Weights of a small GPT-style language model, trained from scratch on English Wikipedia: 8 layers, rotary positions.
Each number is 500 + 40 x the weight over its row's rms, rounded and kept within 0 to 999. Layers, rows and columns count from 0. Numbers have three digits each. The size before them is the row's rms in percent of the matrix's.

# down: layer 3 MLP down (transposed), 576x192, rms 0.249, rows 357-425, columns 0-95
# up: layer 3 MLP up, 576x192, rms 0.213, rows 358-426, columns 0-95
down357 083:488490522557475498493443544477472494489567483446518554530482542521530487499482558462529562528544512484426543500515461530503461502554518485505447520494519553485577496439543492505461462532532438557408575494456475427563510566509501547454450523555514489491474491471540580532457505532449501461
up358 104:538476577583526518502546514514461473490486495448433524443499458401487470520493548429509473481436571472437540492461540549463537497499487426491538542417487495513483535539519432505547551510542560472486481502468491424466553484443512573466591496517463559579488521537580504424510517599438505500
down358 106:493525498535529498437425513508516446499538534560491439511498510477470445367423589513451577469502476496507474530508448480492575566526533475469527522466497482472546505480541518494452534513456454509536521571533524484476522488473513499523460568538588402524479529454485479452506437495469452500
up359 098:519507508470519561520446450529484497465514584485465482483499459462446487466464600450478549559467430492495479456500510545505542424518479463431444580527471491504575500491408540487535521472491498517560537578552526494502533523513530503463495461492532489483507518487518439510461529436539507527
down359 084:510500473495475528502494468472489541450541514468533454482533525439508449458441531512532529498494425530496467508440440542551567475499480531522515494515495499443591542459492460436546538514476451436511452545516564474510488462484498463491506430481515533484537523474505493470495540460459515478
up360 099:514570458605503516499460471560543493511439572489453486520506546452517445507502529563550516487455456564459463529440460469496431491508436470532524429482506554430518439496539505547512521453520525487436537546441472527551490470510546491492559443485542532474474458514474463466511476459576500435
down360 093:529529535459508478516548505524507522504544452560488487442509512530504588541501502510463527502475566535472526500522445445402531488516448485541542528549478449473559455538529461460537519428524445549475517431545451530531537437595498541484536481445434458495539469439523504464516500496439522404
up361 114:499470512574539508500561524454559506507623442585536511502483440529512446513476508495488459504447555533449498486561498483473400563489472593475506574519482468491483519479551566456532482509486475531493558501437563542555444478545472478502455552548458559427496543506559486603515489485517513477
down361 116:489535460542456502508536518520492486354502450473505465484556547522492587420522510551492492491523542511481503529396521501468465462535477472513480527435534462480550401549499485479526475540507490531531510508535574488463434485521524530479480592444419534477437456428454503488443486484501558552
up362 103:480491492459445489501478516465507530485595514488530543505487487508505479526504531516536491554413456539439464484527508529491503509506440447546548506568503437461483507518520537469459511466473566424427550530518440439527489478584526550491506539468391500507490474454509602537528398494442474511
down362 108:495517458516498480469474519536490586470426524538534599461461432445520431473459513445473560537525443497456543505519566505488500514431490468601557496499484568461538465548474496479486486458438515495547501502513476513401398425482504527509511446468488516579455515547535483457561525505548543448
up363 088:539558508501464523471489452427472490500571556472545542540551526557460522468483435489502518531559492483464570476557511538547516390530507556478464531502562545604464510557537382481476583490397526464433478555449533473488491538415530510458553419484485489503468533526524554468464504547432516538
down363 098:480495425520503458545512489550521561466459518490513519530455438402506499499464506478505462539436571520544468510447507506503471563532461459490556570563480481431416437476494519516528528446517544530471535439501484492459512467569502544510448536592502440415472476478625506502492496524489497486
up364 105:508515522510516486488510556513585461520550508479448505508518543512532527556525549527541431467549519505473548547438490513543494459521534489456517568523509505516534541489464545452451533485473486422465543424540555469470478501494485460429586556476489489493492529463480546484484525483549490511
down364 097:461490389561508560445453472535581477434454487545507518497500480464476511542587443564517512536501553504524516518476533463538426538492514533544492536461461503473472498519497569554509538454487439500511572531502532474538481409474540534528480516472491531566544490542502540505540502433480543481
up365 110:495481530390533459474491516465523514502571552417502485473529534454439430474520536523498534534469523536489528463499479560557393479565444464548455514506473428484413489547490454518575470529521510427528501575514468469528491580591584521558517523505531507555493456457501498529471487518466471580
down365 101:508477570518476486473538465483479470534528536419540488493537524523449524488457564502480494453504387487464501472589502589465509507505496476491490518499551486470491419520475502473474479548485498486597440550505491507546446579511512430567422540464539487531565438492422458543565480469496501505
up366 090:533473484520456440540460528424475465515447514476451457535510473488515456537510498538476457511519532447495504534504462522507518455493500492505556563518507494475471523514502410432434524477475453443503561435514557465465490497566529511414574495516562502545422506415605426498496527519495525525
down366 131:507425468563497453529480463464529460473488522522466484525483479479491404553482509512519455476475499469508560494504471562474548470558491509507499532493531511554416526464557438499504469509399493424499556448496573522480481487527488485458468442507530526502406537431566448423507556528574566469
up367 103:493559545408507561503525527519535505467501500547481497472513461552490385538535507463491501439439521516492482440505425517543565546535519518471487442463512507446492471528522580498503438574468572495495552538505460450467473517498487516547505564469498464473487521442449488556581476458493443533
down367 102:492493521531451549558529523492501504477503532466525457507501555503436487433485449529479467497445439513522490554430422505562536528471518495514477451486568468516450500537496486474517522537543502518481478500543458538479498477441519502468479461499504446520478496494529448483619531444507415554
up368 097:482504510528490417533519571522544444522459507477491538424480452575536451528482469407533528465522509520539530530499478486469519449555503517442491425547531487460550537518497576495489462529526461503473467461560531471488522442474469597480464487467475463508451509483495511436519492582562482585
down368 086:544511430456469517544495478567510562513500451480543548437548526520505553527500487475487507453541575532516505449461577548553477510462467495446563498514526491431528581414471476466476557475498463465500488445502490540475469539521471493514461493510463488515547484557513439524518475456468517472
up369 102:577485478525480492466457468456478510491539499481480515532520464600538503476491477453495505457521464485442532459509486536505437489511513455456459494557450499468547601455516518483478581497494499478450494500529535492463471529508447449415407483564524574532517538450552488470529466561495542456
down369 103:454499536518547591410495484453498530452528499545541480495502529536535549508519483613501412541506557437482472433466492489475485482565529472426522511464541509549518504526445489457535555517540481515469454473475506549530508494514485428414473570447531480473481512520556487481520510543477517528
up370 105:543493476498471388488467479529491512499429586510552454453560497475493474506415504542489520512462559504484490487597494460534530454486412587469520516446520492454507479506607511534481485552544558420481483498467497520501436528481474407532468459471536465452542445530479486483464536489495558492
down370 099:546507509490475529564530510524476499477544587488529490495493537471500490495531465466478523497481477482454471509540452493508503598527490471413482461491448482569450509528445435431519520564527498520498463535511441564404525486530496532520535607511529438471382562527533489459445424439469517514
up371 081:521448472463484462492470554502526504486579510488558502550549460503485508523533510527516541515510534501506452447473498494511459529479489536546539476522575505494578536513472526473510476470457454542534529457498504463563500468594456526476538504559426461468500468515562563440464473559536553522
down371 078:528543520471563469486522448510545567491450526436470468372513532442497482500551493493498489492524475451517484556499456495551488487485503479474494488539465517442542520472505454562449515523503527444485499465595503472505513510387534497537546494468513556567510524515533521528516518524532464513
up372 102:427490475493555466472576434441500525559526558519530469432487479515575483479587537490523522542543492410551499503552487504482463490527510501479534541476524477472591489479506472606522479466524491532516528543499548505488466508464511441494551522490489475435494493551512570507543414531520511421
down372 093:475485573552496467496434498495512511460451529538523517510492444487517481414483505510483541541521470538486482503549512498528590549534558501516508487536483487479472421474538457401506459482475475524502526485569505460490541513462483495581503544530427576482536469456536445488478420512453516452
up373 098:532485469443424410523495476473510531536545530542490455498575466489484469455568503481415422474508449495523557451509578483489528511537502508488461546539484453485555537524563512484506508472468460518448473542498503456559475576494430492524533497504524432550475454524506451502477483458536520499
down373 097:525436570424375482523521447485464469507471541476476495522500541486504478495615467536479461530525475506552521565546534524485490523496497490488467525510497494463568479528559534435443572500489511533506502457497561459594518498488423534501509519503516434555510528583499540455493511451441461437
up374 104:543490491580547475489513505544489535511544525531480478464436494510517525474542579522508523473554509583469454478497487590530513536481449423378505546521543480456487484563530556499499495526515485498453397519524493478562537473507512514469465453514551514469528450494526451533546498519540540442
down374 097:594452523554570486483504424491527571502530542643550473503506454557507497543484470535471498484506527540412502519488494493435564487397487498460568510532541510531489527440523524517550519509495423536488470462472519525482483512513515427504533503440519503448543389503494507477447508489465494523
up375 081:523510485508492390487480517482485476527504525506493574497500501526467474538514419518542477562567483476482496439519522506446553540528539515497488457456500503472472543558547470479503543543506455418540459531360539520470507520496599462519511472500467506480546513510463490438452497607490532506
down375 082:517529504462446520504480544517462466465458530476522479481493495503497540501528502527459512473457461489472530525516453465542501471474457462464516534534442496508537431506472443543496441452559540484476481465557507533548484406525546491486469494519514471536513493398501534446527476419421422577
up376 101:511514516475447492518497486487509480507488546547425527460569483518472466468519472500418471487455451521517508543518529548470537433393495475540503508588545504509499488506462503507511483540559602533517570578453412480518554581464567480597474488573462452434468510482474498549490502528556475528
down376 102:535488528536426443476518520424452469473490418516507496492603509394509505477514422457507517519505511514529520432518481460531459506435530495543525502488525493564508500543523524557521515503583544467480596468464527507528477464537472541568550562504433484407434515502462512476543464428531442471
up377 098:512550605526520426403535458445534466522557498551513517523469542500482507481513522488445523475526469487506483495482484575461473424480569533528533526490516552505525566514487500482547542573482439478518529510546485481463456400524443462517486512551444564435552490379483547484537514542532484476
down377 086:443556518527542388440498446479478498453438537513474521521507532462556516442477454508514589537462511511509472545465508475446474522545555511471536513490464513432476496479486500549572555442552524534509495493440470472485459498557572510446541538492427543497520556540436471508435552564451484521
up378 093:508415604475512485494516487471530505513528442529523456520534552531538491532489528488481521522479480466440456477548516529533437455463424466482505537567515544424511522535482475511427459460533461484438530490606523503464520516498510471482554525573444526489555510530582537538503540535529498526
down378 120:545472478477607511543532488465484537501515456516572447584508492500527489507496475529429479483426482521489510546567437531542412477515512532529479522532494497451450493447521450482578477534457438508453494531467492430445474488479505580480515453547462520449487499499451498536475550511486494482
up379 095:479498394490486432483500569549458504469494509471536481527489510489478450440434541461470484564566542488495474496508442461467543509494507519426562569558567529547521537472455488501539528491487463454526527491561512524556471457541520529523527539464545483543427546413485475439549454537498542502
down379 090:465521490564537566458505479472514543535549469546493575497476502527514471526550529516446432470513405481489510496459549527494516437485424498502523452542466481486468523469515456552527433451531561535464491492546472522483477484455438490493495437495490538554539468532533504514543537550502566545
up380 100:515452526480431439510448506501419496499509519458413497513519507493598515492484538517523469547527454487513499497506485509484496482567546551494504531548547466589499537530520523507515521465421453405529520519466608486472472472494493496430548538465632426543529504489473418487519488485520553547
down380 108:477502497493568454490459524487583484489538548448508501586433423567545507526524514509530513466501541543474467490411486480425494518522522487443430478507502531422498575521501507505565505483476467493519563509422544488565465472467447436480537571425571400587528489509502477496530551522522507581
up381 109:418537501544550462467514454543511545513492465519505499482579461471521520484426547468534474475495550507527445484604526564496523571496558540514537490508450473461537437538504511476499553499509528543365538593511509523510488477499539510460554500468475478498548509486467508510538504496478524485
down381 102:465473610508504457494541439600495518453451459472494503548461479569495597472501497460522484429450534464543477507529474516502474446503555560561554534523524553478530475463564544404540523555504516492448517519502524496588493548561517470418508438498436489491514496535538476498459452484490487525
up382 097:405561538567529486506476510537525555531480531493462529440590457436485528550487534472508443460535552512457531474471512518422540576527479525513468529479512406517538493466495542451426537458499500466477467508472504519456433542474498567541457426463472545495496440486504526496524464509487549422
down382 088:476473473496523510514469538535520455526459535518500484530497460474487524468520435565548506558543594489549471506582444449536518595475424504459449495489460513491468478499466528551582508505528509515495528541442495446568487532519526434519553578555536530575458567528458487493482488469490481560
up383 109:482624444497425438450501543569555571549487533554521498531488515423403533456488509424538432506512512523456509545503531475502500579496539467510464528513479514538504540440589504504416498552511483503506510485481468481462503544465502480406455496413478496440516545498428462476526536468504488419
down383 105:610553446507493475551522472499459474499503472490509531585487483517471434498454471514481429549500516512498465498534462455523532565471557505551448424463475509471540527521429433496452540491503507484543477469491567510501537425489502412485548486544584487445502482523390493459526516473497490475
up384 093:545431527569485435536526439534457546502557459542531500466506547473435523471529496555416499438536576469524491519443479516502467460535441529523501542457538538500495495470494474510453463533539567433490504519522482549508453514481473512443449507516514523490515491495499505430507443488528498495
down384 096:435504578599518470474480519474513526503464517508576468461470477506504472460500484527500503560522470509468549501504431539466476551419511536489497565572567458511503514494418487540500544497460458484464462451483456409485502502478486429535555500544527511463579519528455512505556499499482527592
up385 100:423550520506527479544481506491402487514547525498473478484464470496597431448445497514478545543464489492483537544513469480477441408481483469524516540474514472513428521486504486467493492495532423473486461562431499510507550511492520543539525529399480451561479490504466489521511425543482518517
down385 101:467483501454513500520519496509529429494549486547531486502432482407516489547504526470528488540521510459511449470489479525535491542538474454453489518532476470539539505506464505489531534475527479494453525526544561560519577540554446497444503520526537480465501475420455503579468483550563550482
up386 091:546539487534511531429502487483499486468515493571484495491464516477406456488506493513532506546508490498465503542468490512491560517584524550525494462433454496534523495454542504459429449462567510545558436451484545510505543469549550493494507586500513524501521508494519526488503463508506543515
down386 089:538525528456470505378503545509591499532505453478497517525512553482497472490483506527492487510510506517464575505456474512516500537555489546539516438523477542511531502498520467571529489508546499533542503499503517538491487466414481488476504515463418504512506563550505439495603466524506457468
up387 111:470487490467505492505504481542505481458467501489518509529524383516439462423474481462508559545504517493454490504548482487533511458479531516524604490545535560475513494514494530407476586562471526513611479511499514512560534510496530548554445404453495497522449518512490437473495484444525499517
down387 103:499547465475440481434456526527525396506439584493504560521492474539413469425551511478521505507519439495450479497534505451558544499558540578528458459520480558456523593484539518458500473451559425517548496463490467504556507489493541428526543493456515500528502514474417463508502452507515492523
up388 101:504565540480503497480540485452492480483480487529460556434498497415497509491550531521492513517515467518473534516567497485488476570534517575534574548469515438519508462505484542463485436483411456530423468464525470507447528513556433534523464428502483567494554572424515517523499504503564506514
down388 103:518529482480486535506512528464520518523492531475582461544525500544543517529488491422481561518441484405422555464482479455482502474540585480490503458503533511595510485421490463525444557468543538529535501509451567559456511607548519541464486505533419573535501478451511496409477566502450442482
up389 095:534481447468494494450498561471488541508490429501502424546579454515489536508515504487513551554494545528458440490519515512464513453521426451552544549521525525553499536435505498525494505544408499529485386498541467476531546493409535484523491475438448553477518440536458540501452575533527496579
down389 109:538514484441502490547540536489533574451445529477404541561486492533477486485489478558556492467494504491482484540546569490520498537546500388436472432448516523475496543507466450455522486519460525526431460424489565471504590535479459533474516466454531512528444517453491559489497451561503526549
up390 103:480428511491436507589506535477500501454563518478441444463502490555519510520542445510583525549605445495542500482488555571488459407532499448477547451469438509478434503493465489515551457498458485477507542522493522459473525464521525497489562529523537558556487509502462500453529477599484479442
down390 106:587540466480453536432497470456461501560450469561561555463515539470471447536461451500446507492446466523516527570481565473545472490456505514483518499544424454568412463428537499471501527466474517484495516483521430566441471520527477485469592498527528469455483557594497526460442499468447482535
up391 101:447483521512494520502479432583515438513475550437506498516526527469503526506461533472531463508518521489443525538482479538466503483468578561400523468517511491571467552469424513527478489489508553512521437567531544484525510560432507437509494509455454526467490571530481555533468502510496519490
down391 087:482453475442505445526498576537459530516510516527422554490477492493539474463539490462464365503529483492441499515458573490520447534466498464516504576502584498436555530543492417495537469596492469464460501491487521522504480489486560508498502541510515537444536492494483504554513495537523495540
up392 110:491451564472587417471459434544460481462468439521466488489586421527537533477560542462452512486482526482465491532505508495491561577530625444437517502450504576479527525524534466557518572527486515577469510455507408488529566491528536477512539484467494465581462456522493556476528472522511532441
down392 115:482505531564527441430508507544548423510494492525484521540417492494501403412501503515478504548466482487477470483529564457528524522467525491518465529504536490538565511495596538524444478570528478506500499497505469464439469557519450442539516519479533599512436527512431496527561518540551432577
up393 097:526562546483473469499464517524547495440487469557504434535491451450456502506409456490486470517503470490465479428539467550497512559611470474546553507480468505430535491487532499500449501450381432498475528475503455504538514538482503552471539468467495463419504456436453496505471484506546517595
down393 086:489487472532478508468481479488507452512576457461527531507481457536473485481446542567520441438454439501493448450510530547471526578537515483539470493568505520520512483507447481510521567552520450512538432452433565534522508458460482415580505467463532464465459427528500520436508552536533478576
up394 091:471524467472508515560418492526547495569481465458515466530511513560516420489505532494518472502529556500468504440566580556462491459436559548511513549507508488503562611541505492555463429404540471527483440550441495438506552497478497486582387473493531475508402495507429555514501511449417535504
down394 091:449462464527480521525424487506490503521525538481548509477528459610453529537495503529498529465477511538517439541478524473477505482479495600496515495488487434549530563535490440539474469462420438500492494485481592458502457490463476528566492487454472540536493518537444519407557541481499429511
up395 109:467449470519518430504481502520554463483482452573471530503513560460482435518534583503505452530533561527478413454471488520441535487458564505470590514561476504486580456487521540522536460517546559552490449472483534478462515532542515548573493537456538475505464526382422552517513495492503483447
down395 099:463515477516466523524491486541508576524447453498497549488525500514499497478501555483549534510440560554539572547440491517552471484461450524482529455500523501494501461512432447492429482487527442447562487480539488507537421536552513466491527438514488433547494498548507401506497538489521483543
up396 100:457532479498510471496454550519531512545527576479533464539497477513559464421474500506534497539442486597488489512439554578529494487484518502487438472513578491549513509555550517501530479507483503447504545537532532555464509466496474464464543563497564483508481564512404505587451508546533488476
down396 091:543498469434517451508464477486459554493507560597487556479520539477483529586435501505479529497566533488479537501489517578554433493483528466478485513462488508556461491479521459486460502488447428505537533494511508442489504504430468470453495453419484517501491497540449463533529488413565482538
up397 098:432511523427509518461502558487553447482533549530474488514518489476511475550535484475501449516533510514516482506428499546506457486503513582468454468509517523483390428433480457568535533437507486450587577515485430457505513495563553458512517505566474467473508477429450517521514480536546477549
down397 098:471536510494502444505490512501517535542538551460506488467478526480461478425493491471486444557531479525459466487498543534492517455534557490521588418483547472542427428459500537381467487415493517507474451486496559560524501527531519492532589504514507422495461460437517564518532426559600514446
up398 083:481425429465557476456426497460489485447523400493515444526492464455524519528600456489513526519486496505499469531522554511539421486467507471491527626596497489532543533469478520553492535466484490525544502525509568445517506515488504469601479492485525524504462442484515518513519429469411497535
down398 084:406485593437535498435465459484481554565509477549520460563486508483458552485453486463553479509466499497494517485531602507517585483532468439561500514478536538504486502493500532490496491512572562449599527523491512459522380426474443502484521466448503535454429475482596459529507475470470530487
up399 107:492541428455516473542475494591459498558547529412539439519543478490505474478449452492456472532491519491558539530560539542526527507422493509530493553412466465465543452534528447541452574464493429490447562522517492515507478488496532562544482564566459507513477511541509464484530507591480465520
down399 100:533520460505507482504457467505544521581462390517507461504501481447491441478519484573464504542539536512481510517544498522498522538517485462538482609529512459578452542483460469564488472530507456496468511529447505542494487472497471513544492457583517503465524388545541544396494545474422469511
up400 102:496499554516446478499489446553525454490508516483505526542487423501568491592442437488503538487516486543514473522460543544551463552496478516472503487488518458510525523526447530432510506466415528474530444520508506393512509491432481481532560595491504495540454466571473535530397529463530500440
down400 101:510495502469491488509515562536447495522496456559408429488505513508527468569437523487532530468534575506479548496461503560559477540550447542505496462463489500526484453523546450460610495455463500532484449473482463498440524526456543565447493497453520520551525488524503503524512495563453526494
up401 094:553536469525528501533441461583466486582504525542492517481545535544457517477473424467485433511474431505501555479452497465523547513533552508549551446452528435549532476601480490492490493478464472488521473531543522473521474464477522524434453481489509459519473540472518501562478534503495548459
down401 089:455479465437567570523487538471465537468446523505542530522508430451527460434506480532533520500410599521508458445441456520515573507521491494457532514529453473471469465462463548473548456488445471477492530505515513512502458540547457529425491473539478490606529425543624475514522455476547506476
up402 109:510462530511476577504457533541493455505482518466551487493471533422462477426508586460502455571394497468502491550446538512520508485484494421499418570462469550507585454421535545472437568463524512482507539526533410531466510592534461530486493456529460498480559525528549508447481492478460543453
down402 107:468480449528512448391549488512488456497506491528520509506540480543547482419474481541544447417482479516549484488430479549553537539488538522469519484554547530527558438474422472564544489489521507453475510457442539444531539493490485451521534506484468563419423414544558504545534495520499536481
up403 115:477488580510456579465556492525513504518440425529468520542544528605475450523528469467504531463562492485455554491547474505383474531504500592468557488541516457496449493525442489518527524530466501528495438526467491471502544455465526372505559520538477537427426532512462444467469434495482520451
down403 119:485441529491475513474484606547504556550464478492514499473450561516544535552496504475494479482487432540453550519444492479528459464508475475486443533529542538486373484578453442520475542514495482557482526452488488507480524464524456460470529512478543518430512543418459469526499527440579510553
up404 111:548559489417592526423507404467444540482535542429538459548525474503556494405515490456444530511508507489505534472497541498539497500446444516471479489524526472540480574553457449514520447470540502471510508603505574399511443474498526547482468534493505483522460508558498523574506539467501510520
down404 109:500553426516632577548467525505458523455547505470596534496536413458542535480540505478484539473526507477549526455469554481476528509460455549445475504510531537534533511448546490430528487459502490536450508555555485511580493556493472527440461456562467511450454530480546466577446466532487478528
up405 093:448426496457511464547467459418493513493537537499448485533507514491506551591535444469486514472506562572497490481514519526468501529519487517463445502409529406500519471460529525527515473481423580526538502469410504509520556473536517531525515560497550605500458489530512497564471509431479479452
down405 122:458495531474473509490545509491491489460542532596452492487583461430555571594541494430508506445466514495534585494446484550559480499484524589477466479400505471444453533554542510454571457495573545554504455519489516542504514506497506539446569528434575576537483457519444493456500481458504468442
up406 094:475532495470530558479478455410449489500502511483556465458526536534423475540525475487477562498474491548461432523529483515455480527521541508495476534433526483486460446549500487560475456593495492510427484497593513466570526590499476507492428487452404466476522470533512522497535488489534465517
down406 086:481536430467516462540459493444506508451456492499461510488562464453519525457513501508500480548501475458530511552559443458472442477473465542537492565530508376436549531460518529420490526440576528470528480482532466517560578523511459509523473550496554567518485369532446474521538476467481479501
up407 113:530536419411515495515477446553476520520496532611469475561593488503493488557533485433475476466521534491507565438512580467531552512548533489514468507513508425500495497525511486482474407497553503552488444476565492456561503556498541507510457581500527489484475438445546577476485530465519447451
down407 104:536463510426448531536500508428469487531395571443490519531482469507457524461482507495486529486479520488536517517429506533511527493492497483491548537444529566535534440491521461557487488496516467544537480505521502480557498478506528522481472471531551448453434525518594453485476507557493437433
up408 103:516516507497506547543576500481556500538498499517562551531427508504577471518535596506510526457537459518477504421527515449472456511539503511499535544539544524470432492533591545524463456517472470511498575491480575512484538528498471445530449534474515492499464460454479554493569491525529506558
down408 099:522539496489531524522527474527529454510418435545529509501509478484470482561426493509463498467459526536512523495543550523484532479500538467452502577493480466522472457488492485493525431565494512474529524478463476496498475518421493568474550507599425606419519501467440456515522430381535474547
up409 090:537479425585473495530487563496498491474524527508509461470495587507453477512467523557531487492525528501476467554490490478452441443577526514476555496504459462471446508456519574513465518500514549485500594577478543546570460566524530471577435456506520498464467506575444528429461477524467514604
down409 086:502514562461551582478465527521490485465560476441443450519498491487497509472492531395465502452498530442504481531456512492461525541444496521500529483526459566561566510515524434516449519457500515470487519541504515434536525444508462473458499547537617504549504433491428523523490482504498461530
up410 102:485548549499439456537552557501464565580530517513508489435504443455593528538469438463484531502428455503480507485504507452532500480484520557431459513519497524510484527500589479541528502488508504518477438548497522518530528455538531506474534505455472527479517555516416448497447469475506463498
down410 098:548532513492521481419421530492450540516525486493438446563499614500475526469396462522461486438499478469518518505539530463535527431480471470593526489489551471496529480513441555509522435482526463441494482535489504461537520498550603461539540474517474532511460431499527530560481530502525479521
up411 090:519498528543541462530601463482461446518485515507565484455551438566474481505565509545506477521515495471516566488511415500528422518471510565505502536486525573574468511415476502511438480478390507545489518490503485572463514510516490465410474446559417527486511568504546509519492433547489497563
down411 091:475452549528495528496480558459527569542524500521549471527492470516451472526431486464559512490517491430465447586538507466467514435503513444507519456557481550502541520521536451571587474545475505456479551553462500459519497445457478480539516489491506459465497548515467545495529455515497464534
up412 104:515543452539434481524519548483426477486449566470515482501508538499492486473553528471543481503520546464461534537516504467548492472537485512527571556556570556495494485550547508536537463472496546482476496550433506508478520486545518486461375456536438592406421499482464440517516545495466523515
down412 100:499473500505534527487510523485462506494469483484493487548516508492479459507573605454461449474442503477508534467508542465417435515499527526525482548539521486494502532541560489469552470525515479478437511470471480525511475514508516543567483479524539526459438464495496468502491525486493533488
up413 095:476421475545449482512516465468485431544488541530500451488542520580506534425471484463541565485471522488489529505519525536451569557501457489478503492516412563588549462490506518492553491477480556527443420594465556482537501467495544480495561496613563539484540478496466532482490451520456462474
down413 085:531527488431468422518551508564526489445491482545540552524483472529587505523518490471532472488476498469576536553471534555449513510495547523495520489453486567477450406494547486493533498474520503513499462524473500511503441513478535413488578532484516560479531377570472493489487526510510520545
up414 110:499504533558529513494450469454547480474544552466426487512441493475578547559519470502554541466532521540490577463562476464554481496545473456472533475460473470443571469516534528477457514435451590420436537560509519478476495519425523530483553490457483445483509517528500440529510480478469501499
down414 106:529497521541528529534491439556504423525379525505517469521472568430520450425506472533463496421531478547461535501490512397475566477488506511529480478471503534541477407509486443498508463539501529564537535493489552572455442498445490540530423526486518560487514456575548494432558476557566525503
up415 109:467522381447472570491462537498525494473500416452509458464576506498550497489546543476444573492550535511494510465462484497524508453533465472530529484458499523509476561469565503474500480512515473538421539569519448439448477555469505457504460596490533442432508509525443524549499524455458480459
down415 089:539455435531575487479495516497528517537543465551533559501469505520484543434491553522449462439491521509469454537536543447473448492550469517452473500481439443453500606492501554446521549468474513551460500579575565490548495468501504518450529506549513440539503605495482545418504507461465424507
up416 090:459483531558512440512518448470547480543554486506499493491475471489607449538519499484520506558472510501587550450547414441451477465447525462536516552524486554526534478520536474429538490486480573520450490581477553441454541492534484468559463572469447609453473479522447534520525432495491503548
down416 123:482541489439496511498520362532511494451474588441531498450540478485530453616489529487489489525465491555453528446503503505506394502516474551481564525463464523566513557486551575542464504522463544503432491551480538548503462473478539523488508461402463558487482502532548453461544521556522575450
up417 101:464471478549528435439481503482579501453515473507506503511537527504451501484526544535467539522525504578462564535494590529465503507533530504505476469429515455452552462484502450556484453506523512465525492471481521586503574463483501523476579461546485555517520469500441571536547539553500462484
down417 103:540515481494462506452482491496570531507513474520557490478512556496580484517426470423588511514505497486512517533490469483511472556493486496540475509492569519494426483456528392573489482517521594531492469433519424489406417488512440498553453480509492478510523478472505493527547541455497384502
up418 090:433514545462519507484467430473386504402507496525518477465488451488526505463537509508528528415489454517564516474640490476574443520575487499571518567538510540504501478423532548465528485475495493487494504537511534467501493557515441539511497486465519493504515466543548506562482490519414469479
down418 085:462503471496421411426551505458477465466473562528483487528516498570554555504527542479490562512539525489486502376457474494504514594453565432535553472468545447447483505544496550497431441489502393494531485422495485554498496488486492534474550505468455517567530534565505491509536457468477520517
up419 103:529447479520502492458504420472477487507534435478580490538517492567508464455516562471521463477507554572511499483570437501515511575476462514468474501487529553431483449516434508469532505471525433455489486552531471524463476476542563528475448507464479470529503522566549471443525469594580499511
down419 103:506537569489547491546545493539527507550546444507565511504442540515521499441473544471501512576543495622507523525464485527595463436434537439465517510446568472473511578484524490440479493431509443501518551559521483434482445439494512513498446522454484438528473535482467506509546510503562487535
up420 095:481491472565485501530435487514484524420527531528498493526493498515494412469547551453475560527526510504471562448605444474503476530516583495476505575427521487515486537584505458482515459583485545480493544493465479551509469557517512563518480597555482487421485465512485508476573460487547469488
down420 092:559523468479518466508557502494526524454489523532589514499504438552431528498404430462508524519533420459440535563497485496536513511485522535466490505524529515425542493462494538452565537471599482505503545473495528419545510472542445464466457480489422453515495601462505512492441532548458462508
up421 098:498488542511459521573494506503538462546523503477425496543497473554490490520440448508525568504461493555493474533540508533484513505567452475439523506563478428539529449527536477524408504506438503549523492505517513534459534491516494524515428467503451499508470478486523489600458562480513563523
down421 104:532525574541517574403460508470496527475470496592475533496495416513509506487476440543486545508508452544453475476538557486499475561508513506492486508450525468496431525527504551508507486457526476515501482495486505484465551528433589528538503461515535509478482474571520539495483545507503466487
up422 108:523425550534476539451467505467460454452523506537599520459510487506469510463513483481527407505479513436515428478468477512562503440468508603577493531562576537537534533565405440433444503476501538486542527514522532434505438522551509515450517515526473512470484536531444483537498508502465504438
down422 110:479458423451531473516491552445535506481585504440451517465472490494521489500508512524491477541543471405546445511473515528455485523524527550474503459533469479379510543521552495432512540516509508530491514625496506541480481488528532493501487487459532539512496420528523483452490496512509483451
up423 103:529449461498488507440503435540469491493515444466508498541550527535530513446512458496492452548570509496450411559512445523541458562572544555506547501442524449524472484470487462516460514501481405472483517480490526540452466462477569419474487467486513508444492452504545515493509492447535477460
down423 101:470546438538526423556420468485519437535558507487546517536485578515543465557501505458459526520477518490563551542485523442495534481525508571467471420503510554513515493558472478566499511479481537500493491559545426528487497556470521540492499416504470553460473547454512541460461533511397523495
up424 095:504487481559427580570460462490520433553417490475488454464429498469470513510522498449471481512495572510450521490432479465526465516426486518461576493527507508481471500472539579530572569455496517481511586475451541525550501463543537501506531526478534519476477551450533545495539505498540481536
down424 091:493520468446468497489435502539429487506554609473555409474496576491484521432563515508472550505472550490509520456470556470557578464486442543474464497444474480479452467567509451531569500486495517493453508480523432505436464528524490522509471510513462506514512503534419524525566483514549472517
up425 082:529522514492499480433483494527488490521523461476536420490526480532476534491514511463356426530559441522474484446483466488564495413533494607576475517559452484485497497436505507494445540527516583492511496523535490503484502453524512508545532498522536505460529479548473476472534562500507443536
down425 085:556447473500499556430461492521453513430449511516483424483492522502472467456498426497569519535511506450502499481508554532529486607467577481490569493464470505487423453477487575531565483545468579494564446380501508508508484523471423486526518447475491586538464559489454506456466440482492536567
up426 107:519420527452578503464531454548532459517525532503436521519452485460464534480490526543542537590434429541547522524599523488484479428453433480531421576511461460470406494416474470558468523460478517446499514543494472504521501468614474530517587540529504561483481521527552482530440448482490467481